Weights of a small transformer language model.
Architecture: RMSNorm before each block, rotary positions, no biases in attention or MLP, tied embeddings, normalized queries and keys, norms scaled by depth, capped logits.
Training: a variant of Muon for these matrices, 303M tokens, 9368 steps.
Each number is 128 + 32 x the weight over its row's rms, rounded and kept within 0 to 255. Layers, rows and columns count from 0. The size above them is the row's rms in percent of the matrix's.

# layer 10 attention value, 384x384, rms 0.0706, rows 321-347, columns 0-127
size [ 86  89  89  84  88  88  94  85  88  88  93  86  92  89  85  87  85  85  89  93  88  92  86  84  94  86  92]
[[ 78 155 132 120  88  36  75  57 116 110 134  84 120 160 129 125 112 123 132 138 114 174 178  96 121 119 164 174 137 139 124 205 140 104 132 194 102 118 178  57 101 184 145 111 143 127 166 176 110  62  84  95 102 133 147 114 108 182 167  93 132 157 101  98  93 110 118 179  82 149 118 104 184  97  64  67 149 115 125 159 121 116 121 142 136 143 139 193 131 185 148 149 186 113 104 131 102 102 169 158 149 122  98 112 110 129 137 113 130  99 137  99 122 168 154 160 138 130 103 183 124 132  73 103 163  82 119  85]
 [152 122 161 125 188 140 110 148 148  46  95 145 159 149 162 179  95  91 166 106  78 108 155 112 154 115 120  95 110 162 131 158  86 137 122 129  99  97 131 118 136 100 127 160 151  83 103 144 186 128 118  78 214 104 150 100 135  94 123  98  42  81 116 103 152 101  75 165 170  96  72 202 137 141 135 133 161 118 119  67  80 141 201 110 152  81 148 152 142 149 127 170 131 122 150  89 124 119 165 128 126 138 156 124 115 132 135 157 121  92 111 109 165 117  80 188  92 124 139 102 130 127  94 186  97 183 179 132]
 [108  84 177 126 128  48 100 119 172 115 134 131  67  84 137 138 128 165 152 115  87  84 146 171 157 107 102  93 144 146 126  94 147  97 106 140 164 130 116  99 179 130 141  98 114 132 144 170 167  98 165 129  75 183 178 172 103  70 124 169 122 163 159 100 166  85 140 138 147 142 156 134 118 152 122 130 144 132 140 161 126 112 138 148 109 140 160 164 118 124  97  98 133 146  64 169  87 100 125  96 138 109 158 104 101 113 126 132 121  70 167 117 174 121 123  66 127 115  95 135  87 137 159 111 110 132 148 104]
 [129  88 180  99 104 166 116 115 107 124 130 106 107 134 111 149 154 143 135 195 218 131 130 135 129 140 166 102 132 104  44 145 111 175 121  83 108 151 101 157 169 120 123 105 164 173 141 170 105 147 192  93 135  62  88  98 147  95  74 134 181  84 132 167 171  93  81 135 140 134  87  88 117 149  90  99 111 139 139 122 104 115 161  70  84  72 103 120 148 134 177 120 178 136 140 153 129 170 169 124 122 133  46 158 139 158 136 146 181 126 174 119  81  91 130 163  93 112 120 102 129 143  93 124 131 157  50 100]
 [193  96  95 102 150 146 170 174  85 116 167  67 129  72 170 140 109 112 156 153 119 117  91 172  96 108  53 107 185 157 116 118  81  52 103 123 101 186 104 119 140 175 168 166  41 103 102 139  72 114 112 144 145 154 121 162  82 165 198  73 131 145 150 104 148  93 100 124 102 110 125 103 110 150 173 167 171 125 129 114  97 116 127 152 107  87 169  80 166  87 120  70 128 111  78 124 104 156 167 161 133 133 145 156 164 103 178 126 117 134 144 152 109 144 143 133 162 104 113 109 122 135 101  99 177 124 156 149]
 [109 141 117  94 171 126  83 125 107 112 146 156  93 129 111 161  93  66  84 145 138 162 119  78  82 112 106 137  94 128  94 102 128 115 137 124 163 126 138 124 116 137 123 181 112  86 115 168  90 126 113 158 142 158 102 105  90 124 114 138 153 113 141 123  34  72 119 157  73 102 150 102 147 186 141 112 181 179 132 105 111  91 131  86 145 133 143 155 135 120 194 140  48  96 134 180 153 130 160  92 133 132 162 158 140 152 106 137 109 115 140 160 157 155 126 185 155  93  98 116 161 111 136 133  70 122 177 145]
 [127 127 156 167 137 161 142 103 145 111 151 135 113 170 132 135 110 118 140 176 149 163 122 107 155 120 144 172 124 134 123  97 159 150 139 153 142 140 113 128  94  49 147  97 110 168 130 124 123 187 149  93 166 142  74 150 138 117  62 134 201 150  77  97 136 132 191 110 143 107  86 102  66  91 131  73 153 160 159 143 118 144 135 100 188  93  90 131 113 143 169 177 131  85 179 136 140  92 146 142 120 169 110  79 106 147 125 157 133 161  86  39 179 113  51 115 181 109 132 161  99  97 113 115 124  99 126 180]
 [ 78 115 106 141 139 101 103 136 118 122  77 109 159 111 128 134 148 100 105 119 117 151 125 168  82  20  73 152 134 140 114  93 169 119  81 142 163 155 134 131 173  89 127 114 113  89 126 154 166 118 144 124 156 104 136  41 103 161 112 131 128 197 141 124 185  83 159  74 182 114 112  72  84 104 137 146 142 117 126 129 172  71 130 115 140 137 119 145 161  92 107  99 122 133 153 144 121 114 120 195 181  88 159 124 144  90 120 123 119 190 154 150 141  99  96 125 154 132  53 199 126 105 143 115  95 133 135 192]
 [134 125 107 183 159 115 109 141 141 159 137  83  91 161 145  96 128 161 108 112 135 118 103  80 120 150 133 157 145 110 128 146 128 126  91 133 107 144 192 133 169 117 163 137 145 148 108 169 111 157 162 144  79 134 153 147  91 134 192  42 154 132 133 118  64 139  91 110 162 107 149  89 164 147  95 123 102  92 128 129 145 105  89 111 131 164  98 101 168 126 155  91 142 120 133 110 159 133 100 171 139 133  93 185  92 156  86  66 177 149 181 110 106 145  58 148  95  65 165 111 142  90 112 141 147  80 145 128]
 [ 91  90  84  91 140 108 137 131 131 168 109  82 108 183  82 161 126  94 140 140 100 125 115  89 103 151  24 148 163 161  92 108 132 123 137 156  76 124  51 137  76 107 108 111 109 156  96 125 128 160 110  74 115 103 116 131 139 126 176 118 125  86 116  84 145 143  95 118  83 141 140 131  87 116 135 151 129  87 101  80 118 131  67 108 171 140 143 131 153 157 125 189 163 168 152 128 136 119 100 145  85 121  93 161 136 183 162 170 135 120 110 197 176 136 112 169  97 167 130 112 123 116  92 151 139 145 135  53]
 [ 54 122 133 144 121 117  94 113 160 154 147 199 184  97  82  85 164 131 103 147 114 132 104 143 128  97 119 145   0 120  81  51  80 126 165 149 137 141 146 111 172 155  81 101 139 132 118  89 159 192 105 148 117  53  85 132 113 160 139 125  98 105 149 128 110  97 180 134  83 134 150 124 199  66  98  86 115 137 202 119 202 141 102  92 107 181  88  92 150 184 144 100 148 129 171 111  98 139 170 176 173 116  95  83 119 176 133 106 119 148 151 140  94 115 162 154 144 120 116 169 192 136 156 161 148 124 106 102]
 [102  98 128 156 161 112 183  87  86  54 110  65  97 117 161 139 111  74 180 120 193 111 143 109  56 173  95 103 123  92 169 151 113 121 169 158 166 146 158 174 108 131 105  68  94 137 149 154  84  76 103  98 167 130 142 131 129 121 128 118 108 144 116 122 142 115 141 146 139 176 107  74 143 113 127 160 119 162 133 136 202 102  80  64 117 139  66 150 130 104  96 119 115 212  90 115 104 128 106 117 132 103  99 178  94 114 137  96  64 126 108  57 142  63 140 175 100 145 162 135 107  48  67 128 123  96 152 118]
 [ 95  79 101 108 112 100 140 121 113 118 156 156  83 118 135  91  69  87 153 161 117 106 135 126 145 145 100  83 121 117 100 123 142 117 129 132  51 117 150 141  79 142  69 139 108 143 170 169 153 161 149 177 134 120 171 114 135 122  95 117  46 117 134 159 118 153 153 185 158 146 119  74 146 158 199 153 172 114 115 120 132 151  75  89 153 143 142 163 170 110 153 198 111 126 176 171 135  93 147 159 170 109 158 159  82 147 154 156 179 182 150  88 122  89 134 161  83 134 175  31 167 160 135 170 137  93 153 115]
 [173  38 162 175 161 149 126 119  97 117 196 216 116 107 126 132 127 132 167  87 120 140 136 161 153 122 130 105 180 140 122 147  85 126 161 143 112 131 128  97 148  83 122 192  72  74 124 186 168 109  63  99 137 154 134  81  42  89 196 154 106 103 123 145 128 133 130 116 136 126 117 110  73 151 125 135 118 136  90 137  72  67 165 153 188 113 151 105 115  84 125 100  87 103 172  93 106 139 154 176 110  98 162 140  52 131 118 154 172 143 129 151 144 173 126 160  83 139 163 112 172 111 106 164 130 171 122  89]
 [112 158 161 165  34  70 127 130 103 110 168 122 144 102 131 186  99 156 107 133 129  84 135 141 137 149 105 140 103 158 198 125 127  80  93 108  75  87  43 106 168 177 162 147  99 157 101  89 132 143 147 115  52 107 130  62 152 142 115 163 152 148 134  94 160 126 184 123 118 117 139 111 129  77 137 128 166 152 134 138 111 134  90 133 158 157 136 108 153 163 153 115 172 123  75 162 154 176  53 167  91  76 153 122 155 126 102 140 181  87  72 132 159 157 118 114  79 177  86 123  92 118 107  95 141  74 125 140]
 [179 107 139 144 134 179 148 159 129 114 104  80  72 115 145  82  75 152 113 141 121 114 140 106 164 111 159 109 137 146 127 130  83 140 128 108 123 173 108 164 165 160 125 154 140 116 116 126 104 146 156  99 158 159 191 168  68 157  69 130 179 109 141 131  73  76  93 141 144  96 130 137 115 180  87 123  78 143 109 126  80  88 160  70 115 160 202  77  90 104 165 127 152 185 105 132  48  86 136  81 137  93 131 116 144 106 120 101 166 119  98 119 126  79 152 170 159 127 151 131 137 135 130 160 172  90 131 171]
 [139 146  91 107  99 183 142 133  88 119 149  93  78 100 176 141 101 142  82 142 198 174  93  92  86 148 110 155 137 116  89 120 102 183 131 139 146 159 113 174  79 151 115 105 139 152 140  97  93 117 139 102 111 114 128 112 134 198 130 167 123 115 137 163 110  99 101 145  94  93 117 151  76 177 132 122 101 141 127 109 156 135 138 162  96 160 110 143 158 154 113 118 124 105  90 124 122 130  72 102 145 102 133 161 133  48 134 110 177 142 143 130 136 124 138  80 142 100 145  90  98  97 137 177 124 105  98 133]
 [163 156  93 146  89 145 144 177  53 141 137 132  85  69 108 143 146 108  90 104  86  94 190 158 135 196 128 100 145 122 116 130 123 177 134  87 127 101 147 140 128 150 120 110 184 167  82  91  89 139  58 161 162 128 155 111  69  91 125 142 176 101 121 166  97 157 205 130 144  89 116 118 172 150 106 239 131 153 166 105 140 173 131 155 160 162 129  98  77 145 134 128  53 141 177 117 123 185 140 141 101 121  78 132 132 105  63 170 136 161 162 184 111 120 118 132 176 158 136 145  92 131 105 120 152  98 125 152]
 [143 137 113 137 103 117 156 180 115 112 123 126 129  85  96  84  82 130 143  86 208 112 102 102 145 109 159 150  98 141 126 112 137  77 130 162 106 103  97 125 103 172 125 136 138 170 141 153 170 136  87 174 120 136 145 106 135 121 119 166 128 101 106 131 179 131 134 160 141 125  18 187 148 132 137 153  75 125 119 107 180 163 165 140 118 124 171 130 133 143 110  63 134 117 115  99 158  83 187 144 139  79 129  61 149 154 113 126 171 115 119 204 102 163 132 129 122 128  93 162 177 194 160 123 125 117  99  91]
 [ 98 125 152 126  82  90 137 105 171 121  88 135 132 165 164 142 157 167 120 130 135 138 125 108 151  88 106 141  45 138 137 142 153 111 111 167 137 128 112 114 120 156 164 169  85 123 178 117 177 107  91 151  97 166 112 110 139 106 192 153 150 133 118 109 157 107 121 169  87 158 120 175  88 148  95  69 157 146 149 134 156 191 185 139 124 153 100 129 133 126 114 119 151 116 122 148 133 114 113 118 138 122 143 139 124 133 132 130  50 126 153 149 113 139 184 175  87 116 151 143 131  71 220 107 132 112 113  63]
 [184 129 142 138  68  83  99 122 208 146 109 160 110 189 110 133 138  95  90 140 143 139  81 191 129 150 117 104 160 111 111 199 116 148 145 110 113  89 135 161 136 115 144 106  74 151 142  55 181 149 104 135 125 108 117 121 109 117 113 139 152  54 146 116 116 189 135 148 155 130 120 152 153 123 117 126 166 115 204  78 129 148 136 118  68 118 103 124 161 107 103 101 150 116  75  68 170 164  86  95  96 102 161 120 159 140 127 172 135  82 119 135 161 118 156 116 136 170 181  73 146 136 143 162  91 167 158 163]
 [178 110  92 126 104 165 181 130 103 118 155 118 149 178 138 126 109 126 123 168  76 161 131 108 118 198 129 139 151 121 211 113 115 153 124 116 122 137 124  79 150 129 138 140  79 102 105 157  95 107 142 124 107 133 137  78 129 152 172 134 104 113 173  97 199 175 111 139  99 142 157 190 110 155  90 132 176 122 120 124 113 164 159 149 140  97 107  71 125 116 130  89 166 108 105 137 148 178 115 110 137 107 156 174  95  90  77 159 119 115 135 137 103 175 123 181 164 177 190 142 106 182 149 103  97 132 116 111]
 [ 98  93 146 132  78 122 131 138 129 141 145 170 109 114  95 162 156 120 132 109 132 146 120 156  85 126 131 141 142 144 120 124 189 145 158 132 121 127 143 143 160 105 144  93 101 149 166  92  91 136 199 126  96  62 178 116 166 138  85 145 129  69 158 137 105 124 121 155 147 149 175 156  88 119 122 140  73  99  51 186 103 147 155 120 153 114 142 135  87 109 162 132  96 123 138 119 110  84 107 108 103  92 129 151 172 150 185 148 142 184  67 172 187 148 119 186 142 126 101 137 228 110 147  83 140  87 114 181]
 [131 147 126 100 175 170 131 103 188 101 214 108 127 126 121 131 149 102 142 165 144 129  92 113 100 155  79 142 158 102 184 183 132  65 115 115 103  88 113  92 122  65 158 178 158 147  89 122 135 170 106  65 121 138 147 137  98 119 155 170  83  91 115 135 111 118 172 115 102 120 124 134 116  96 117 126 147 125 107  90 133  61  71 120 137 121  77 124 139  69 147 169 164 103 103 133 199 126 111 127  94 150 179 112 116 158 131 134 164 125 139  95  73 130 114  64 104  76 168 126  97 105 144 137  61 122 165 127]
 [108 128 102 111 188 174 101 169 113 103 137 192 136  79  71 140 128  86 132 117 148 110 129 133 133 120 108 146 157 127 124 141 108 122 106 126  74 119 121 156  95 171  63 178 122  65 109  80  71 111 111 106 164  71 102 150 107 138  86  99  90  84 121 123 121 103 146 102 141 141 120 103 124 119 158 161 150 123 159 114  89 133 163  83 119 135 128 135 177 100 144 106 143 116 120 115  86 107 103 114 108 178 157 105 125  96  84  76 131 129 130 114 120  63 201  93  94 120  99 131 120 200  82 240 171  79 146  89]
 [146 126  80 135 121  39  96  94 116 166 168  83 147  70 175 151 132 125  70 181 108 136 141  98 170  92 143 146 105 145 184 106 143 161 149 122 165 111 164 148 188 135 164 193 150  96 154 125 146 182 127  91 118  94 121 133  86 132 101 120 173 135 132 172 177  99 132 145 127  91 129 165  60 151 107 110 162  92 122  99 105 127  88  85 101 165 108 122 135 105 158  95  92 108 117 163 147 141 129 141  93  61 102  96 121 126 138 134 199 134 165  81 123 153  99  76 169 133  84 133 124 139 104 136 132 119 139 100]
 [167 160 166 148 128 164 143 137 127 145 108  95 150 144 120 128 148 151  85  97  98 128  91 163 159 115 153 148 167 163 179 160 107 128  98 159 118 134 141 178 158 147 152 179 176  56 152  82 104 170 110 173 108 169 142 162 132 111 132 112 131 100 100  42 132 121 113 167 119 141 136 128  84  93 104 166 152 150 133 150 130 111 162 108 149  75 156 111  80 158 138 129 141 154 140 156 162 155 167 133  49  86 141 106 134 107 159 117 144 129 127  74 115  92 120  94 110 100 108 139 136 136 169  52 152 141 149 148]]
# layer 10 attention output (transposed), 384x384, rms 0.585, rows 321-347, columns 0-127
size [ 85  89  90  86  85  85  91  85  93  89  94  89  91  93  89  88  88  84  91  89  88  95  85  86  94  86  95]
[[133 119 124 131 154  55  85 102 144  56 143 112 150 117 124 142 167 123 120 105 114 131 140 135 135  66 164 141 135 146 135 149 119 142 130 139 127 103 174  70  56 181 161 114 123 100 177 160  59  58 144  95 120 146 122 149 137  86 150  74 222  85 101 142 127  84 167 155 112 166 101 149 166 102 168  42 110 108 136 170 119  81  90 122 131 191 141 188 141 156 130 104 212 141 110 140 138 136 190 133 102  81 216 111 145 139 166 104 119 123 109 136  86 181 156 128 140  87 142 122 145 171  98 137  99 163  92 127]
 [127 115 125 121 169 165 111  27  98  95 106 107  86 134 136 157 104  94 152 102  78 173 144 103 137 154 114 169 103 130 174 162 130 102  95  84 117 151 154 106 118 103 132 143 168  93 109 113  96 161 123 162 206 123  75 124 152 148 100 196 116 112 122 137 154  94  94 149 118 135 113 161 147 108 164 115 200 155 121 135 132 157 146 105 155 163 127 106  90  94  81 165 142 164 131 153 116 158  64  63  87 136 190 109 149  95 152 181 125  99 104  96 155 121 137 142 110 102  94  69 185 130  72  82 161 104 125 135]
 [158  88 145 161 157  82  94  89 136 144  96 171 104  74 127 150 102 140 147  91 153  64 183 146 120  66 141 172 127 159 158 143 107  50 145 118 128 124 128  74 112 130 103 116 175 131 142 149 134  71 177 188  15 151 181 120 123  71 145 132  91 111  94 141 183  94 107  77 145 126 151 229 149 119 162 123 145 145 128 148 119 150 155 127  98 124  85 107  91 146 101  83 123 125 122 154 131 115 138 102 132 149 105 101 118 122 166 111  83 145 162 119 157  87 102 112 136 119 168 196 113 162 201 188  87 114 159  91]
 [ 95 151 124 116 143 162 114 135 120 139 111 140 175 136 166 173 186 122 151 182 119 189 108 130 121  85  72 114 137 113 103 162 110 127 123 102 139 130 120 117  91 157 148 126 116 106 165 139  39 121 101 111  98  85 195  91 145 113 109 137 158  79 114 127 121  85 139 114 130 162 108  52  94 124  48 144  48 140 110 131 179 135 145 115  58 109 139 115 129 108 156  82  87 120  97 139 117  70 161 132 137 137 101 160  81 195 166 166 149 119 174 115  41 129  92 102  53  88 139 104 134 158 124  99 149 100  78 152]
 [143 102 112 156 137 117 158 129 112 136  94 136 161 122 135  95 141  92  95 116 114 141 149 151 135  91  90 103 110 185 118 115 106 129 117 104  87 161  69 120 142 172 171 175  21  99 120 179 125 139 186 163 116  99 112 140  51 154 228 121 104 174 154 107 103 145 118 156  84 104 109 130 126 129 112 172 134 142 140 167 125 121 104 120 111  60 101 178 189 153  98 143 148 188 100 121 121 121  90 101 129 121 103  93 142 139 148 147 171 141 101 135 127 104 122 115 112 117 126 146 154 147 173 156 185 103 107 145]
 [ 66 113 132  84 153 158  98 133 111 182 110 101  78 118  74 110  98  82 137  96 102 130 168 145 139 136 110  87 102 107 111 162 152 114 134 120 143 124 116 111 110 153 105 135 144 115 141 106 126 142 146  88 209 136 132 141  95 119 131 188  86 153 139 151  59 107 126  90 150 153 199 127  90 166  51 111 139 172 162 165 190 139 161 195 153 143 197 166  92 132 150 101  51 124 122 110 118 137 113 152 116 122  87 120 157 146  97 144 140 130  67 143 105 139 138 129 103 109 163 141 142 212 171 185 140 177 189 149]
 [112  81 100 137 141 110 127 162 113 139 109  99 117 119 156 137 113 156 124 174 101 191 105 153 165  14 202 114 173 132  94 171 204  66 111 141 121 146  92 140  59 114 169 124 129 168 131 106  91 158 118  72 119 144  70 101 135 125 140 141 143 126 130 122  99 109 146 110 128 105 177  82  96 152 142 144  89 151 213 125 142  88  97 127 233 133 177  81 149 123 156 107 153 181 112 125 155 107 125 135 155 129 145  95 122 150 124 149 133 115 130 131 145  93 117  99 149 108  55 165 144 117  46 107 144 138  99  70]
 [138 134 132  94 152  97 143 132 118 100 111 143 122 120  83 155 133  86 161  79 167 110 135 144 192 145 135 167  62 198 142 152 158 100  88 155 146 145 101 113 177  95 156 116 142 143  59 118  86 121 122  65 115 138 141  69  76 129 154 113 141 151 119  95 178  97 131  80 158 129 146 161  89 146 108 122 110 129 163 102 158 133 107  81 148 125 127 113 132  89  90 108 125 134 133 167 145 141 160 179 220  84 105 150 200 104 173 117  98 177 190 109 121  85 111 161 136 139  92  87  69 159 159 160 200  93 111 175]
 [ 79 125 124 109  61 126  80 114 109  80 130  78  95 173 120 119 103 100 125 118 120 150  99 187 118 100 125 125 199 196 166 134  96 143  88 118  89 150 151 141 143 206 133 132 138 139 101 164 125  74  68 141 137 128 146  80 120 124 164 136 147 155 152 123 110 120  86 100 170 124 169 107 119 185 110 111  43 109  91 102 140 126 106 168  94 103  83 147  97 113 174 162 141 140 120 140 160 117 122 162 155  83 100 139 129 102 111  65 199  97 119 143  65 121 134 163 147  92 160 136  76 146  94 161 128 120 135  65]
 [129 145 148 103 181  95  93 174  79 182 133 141 157 145 133 145 128 102 111 165 110 123  98  68  97 142 127 141 164  81 114 100 205 128 164 103  85 128  69 146  94  60 131 110 119 103 107 131 162 159  96  99 155  89  94 144 127  95 162 130 126 114  78  80 119 128 140 119  85 135 155 157 153  80 129 136 137 104 103  99  83 124  93 110 144 121 116 155 119  79 129 141 142 139 140  80 174 124 156  83 102 140 115  91 198 126 140 128 121 111 102 111 116 141 145 145 115 155 131 168 159  74  97  77 135 123 126  73]
 [ 95 155 180  65 106 204 144 143 132 149 209 156 149 117 110  83 128 178  80 167 104  98  78 158 140 113 123 112 133  87  85 135  96 120 141 101  52 105 166 113 134 189 176 159 134 110 131 116  91 148 125 147  87  92 117 142 134 156 126 124 140  86  71 130  95 148 137 136 108  89 173  76 160 144 107  69  87  85 165 171 143 122 143 105 128 126 144 131 107 201 134 149 193  99 100 116 149 153 123 147 110 155 131 131 118 115 163  56  99 176 162 131 125  96 185 200 169  81 118 146 152 136  96 113 158 104 116 137]
 [136 137 136 107 160 114 148  94 117  78 131 107 206 108 184 109 143 152 180 124 165 130 152 174  76 137 142  78 136 163  77 184 146  40 141 158 133 149 181 134 123 159  65  85 151 105 115 145 110  85 155  94 171 119 102 132 127 107 131 157  77 151 185 204 144  89 197  89 131 115 105 124 131 157 150 114 110 128 108 151 170 111 120 132 104 111  98 126 148 120  62 182 169 125 179  85  86 165 131 167  98  83 118 150 104 197 156 123  69 147  98  48 131 149 149 160 102 168 156  83 105 135  69 137 126 124 150 175]
 [140 118 132 156 160 129 202  76 105 117 122 155 111 111 120 117  97  99 143 154  99  93  86 169  95 109 118 107 130 149 132 171  99 138 125 153  88  99 114 150 118 218 148 116 129 106  96 137 125 135 137 171 151 156 157 147 171 151 140 141  91 131 163 176 100 157 143 163  94 141 135 115 116 192 107 143 123 119 117 128  78 125 151 139  90 138 126  94 142 118 116 167 115 144 125 151  97  70 196 152 197 107 110 160  56 136 158  90 111 176 112  94 156 144 158 168 182 102 180 104 120  42 214 165 145 129 139 128]
 [161  55 208 130 159  87 118 113  74 140 108 177 156 172 136 137  79 128 121 128  88 136  91 119 178 123 101 106 196  89 149 144 120  88 150  65 143 114 103 107  80 120 123 123 177  62 152 160 128 192 155 137 153 202 178  95  99  82 145 125  97 151 105 133 162 123  97 119 117 108 140 142  78 159 107 109 207 148 168 203  82 157 177 121 148 152  93 127 124  66 153 127 169 173 105  77  97 122 133 198 125  86 146  78  98  38 124 141 142 132 147  53 122 161 172 126 124  88 159 116 185 195 153 130 157 111 167 129]
 [156 199 135 117 121 103 105  78  84  88 133  86 118  94 175 160 122 149 145  95 129  95 105 167 111 142  84 152  89 100 151 121 191 123  68  92  86 122  85  84 118 129 150 146  76 197  79  88 129 104 129 127 117 160  82 127  88 157 138 122 134 142  57 103 132 101 193  92 157  89 118  84 127 127 106 132 173 100 118 156 135 124 140 158 133 150 212 148 193 119  81 118 167 131 138 147 180  78 145 159  89 116 107 138 175 136 104  92 136 109 120 106 132 158  73 135 123 159  91 130 144  99 151 154  88  86 167  91]
 [162  52 104  97  93 185  97  97  94 176  46 117 113 144 108 107 137 157 130 113 121 119 147  60 150 129 167 120 113 226  91  81 122 112 119 141  80 164 143 155 198  82  99 156 165 110 138 126 157  63 155 166 138 148 199 151 102 197 141 130 195 103 155 139  98 103 103 104  84  62  96 137 120 159 105 100 116 185  88 161 102 104 116  98 104 104 160 115 152 162 154  91 148 138 107 119 132 115 139 135 125 139 141 161 122 157  77 157 180 150 131 171  82 127 116 175 127 110 161 141 119 114 139 189 157 135  94 140]
 [131 119 160 125 132 186 116 123 177 123 128 142  36 121 156 136  69  95 114 113 198 164 182 113 108 111 140 161 137  88  93 119 132  74 129 142 144 136 101 140 125 106  62 106 164 135  73  51 150 181 130 150 156 127 139 182  97 149 147 163 131 134 154 161  65 143 112 128  91 153  69 148 121 136 154 125  95  87 153 101 111 116 165 167 131 102  97 156 146 128  97 126 138 134 116 130 108 147 103 134 168 167 141 115 123 102 128  87 159 139 177 116 100  81 141  63 137 128 118  97 109 166 182 197  72 109 102 109]
 [123 136 153 104 137 150 119 158 113 111  98 138  75 137 206  97  73 105 179 152 106 159 133 141  69 201 157 168 208  90 120 109 127 153 184 107  86 120  90 167  93 134 153 119 157 196  92 145 145 117  62 135  81 146 124 169 109 110 117 118 105 122 114 117  95  94 163 157 132 138 149 141 131 158 130 123 163 151 118 127 155  98 143 176 131 159 207 127 156 148 181 148 129  66 137 146 108 147 140 162 159 163  84  80  99 115 102 143 175 173 113 108 152 130 161 142 129 136  68 161 129 182 132 149 124 101 150 183]
 [144  86 120 171 101 171 168 174 142 128 121 127 123  95 116 104 124 153 130  91 149  73 131  92 115 154 136 186 105  88 116 157 144 114 143  92  87  70 133 160 173  99 143 139 149 138 125 141 137 159 116 137 106 180 156 100 108 124  94 166 140 157 166 218 190 165 101 175 134 156 124 156 142 146 159 132 136 123 110  40 134 111 172 125 117 180 172 156 123 123 119 124  90 123 145 153 155 102 137  96 166 114 109 168 105 166 119 120 122 147 134 163 123  91 130 114 130 148  77 163 153 163 112 111 114 112 152  90]
 [106 163 113  92 149 167  86 163 167 116  65 119 134 103 151 138 131 179 150 164 174 165  78 131 189  96 118 180 110  77 110 147  98  78 123 135 128 117  68 129 137 198  98 177 109 111 148 157 116 103 121 113  63 143 122  89 147  95 163 147 161 108 134 136 152 121 103 175 147  94 110 153 132 112 135 117 148  62 106 168 178 161 107 116 140 149 132  80 123 119 156 108 127 132 114  70 171  94  84  58 102 157 166  95 112  79  91  74  80 142 152 124 106 104 182 109 116 123 135 159  78 184 231 121 121 143 146 138]
 [139  93 156  96 100 129  71 126 156 125 127 121  80 151 115 111 150 101 135 144 151  96 121 148 145 218 132 123 151 112 134 140 118 140 170 132 134 131 105 140 123 136 101 181 176 181 151  92  78 149 158 142  85 135 158 102 134 147 119 104 107  93  84 157 169 172  94 137 128  88 141 147 151 155 168 110 178 151 173  81 132 187  84 111  95 184 130  98 215  79 125  93 120 165 131 113 140 110  77  83  93 119 130 166 139 158  96 159 103  57 136  93 136 105 174 129 138 154  97 132 176 105 150 138  16 170 142  87]
 [127 112 110 160 162 154 167 159  80  51 133  85 163 126 185  89 123 113 119 149 132 101 199 163 160 161 118 122 120 115 181 121 130 102  69 151 126 104 147 117 121 152 114 155  95 133  63 146  44 147 142 131  85 107 100  74 119 109 111 137 126 128 123 122 118 110 117  94  95 103 129 208 101 146 153 126 186 178  91 114 135  83 176  94 159 160 131 130 164 150 148 133 140  85 168 114  85 144 128 161 187 124 180 149 147  69  35 185 146  85 214 146  51 175  94 154 148 141 162 124 113 129 151 151  75 126 140 170]
 [ 59 124 174  55  98 146 136 120 106 174 103 141 153 146  85 179 137  93 125 140 153 126  72  74 119 176 145 102 163 154  93 174  95  93 161 102 115 104  85 140  46 118 151  97 111 144 165 108 111 148 124  96 164  45 144 207 147 140 127 154 170 118 107 116 117  84  93  98 185 109 119 157 121 116  97 179 155 131  47 102 113 120 123 101 131 121 105 124  95 101 110 126 115 143 132 101  70 115 160 160 109 127  88 174  90  96 113  87 142 162 109 139 125 145 119 172 131 148 177 100 154 118 174 138 130 152  84 169]
 [113 105  85 122 110 109 146 105 147 102 140  99 171 137 133 136 109  39 134 170 143 148  78 151  91  83  85 140  97 132 145 132 163 107 107 100 145 127  68  93 138  89  99 149 158 129  89 114 189 155 134 107 166 126 167 151 129 176 127 126 119 102 110 102  86 143  61 102  63 189 111 162 117 130 119 113 101 167 146 146 150  96 131 158 139 129  47  92 137 185 153 114 118 155 115 114 160 101 148 171 104  69 172 121 129 140 142 170 122 135 141 111 127 207 131  86 105  52 136  92  87 187  82  69 135 106 109 129]
 [131 116  99 113 143 149 114 122  99 127 138 219 143  96  83 146 140  89  80 131 138 101  93 172 147 149 137 111 130 137 150  67 138 157  96 194  53  87 153 151 124 116  82 183 148  86 119 145 113 200  85 130 132 105 137 147  90 126 146  83  90  71 162 129 112  74 157 165 118 154 154 103 120 104 144 112 120 119 128 129  65 185 120  87 119 109 156 121 117 109  88 128 142 169 133 146 120 140 113 194 159 133 136 127 119 161  98  90 109  95  90 184 140 129 101 154 143 140 152 152 171 221  78 186 169  86 156 188]
 [101 190  98 107 188 124 125  80 114 149 141 199 124 103 166 141 140 116 108 156 142 134 186 139 155  86 180 164 107 127 104 127 113 181 143 170 154 161 166 190 220  98  69 140  91 115 163 118  79 158 132 162 144  99 106 147  56 107 128 138 145 131 151 128 134 145 145 146 135 102 163 144  75 198 133  83  95 103  62 144 116  87 109  94 136  99 106 159  89 136 132 141 127  88 107 122  56  79 114  86 109 104 132 134 124 138 147 130 200  88 185 170  79 130 121  55 209 126 105 100  98 188 114 123 125  74 139  67]
 [100 178 164 215 161 126 118 167 205 151 124 104 149  98 129 143 115 138 133 123  77  84 136 121 108  82 124 147 148 168 129 149 175 147  54 159 166 153  99 174 144 122  77 130 189  98 120 148 118 236 113 152  90 108 115 151  71  98 132 107 134 147 102  95 148 112 123 176 118 126  80 164 149 121 107 146  86 148 119  89 160  66 138  72  92  53 177 189 127 152 209 144 186 157 139 128 158 117 179 151 106 139  94 109 121 108 102  86 178 130 134 118  90 109 116 134 169  86 156 106 152 131 109  28 103 157 155 119]]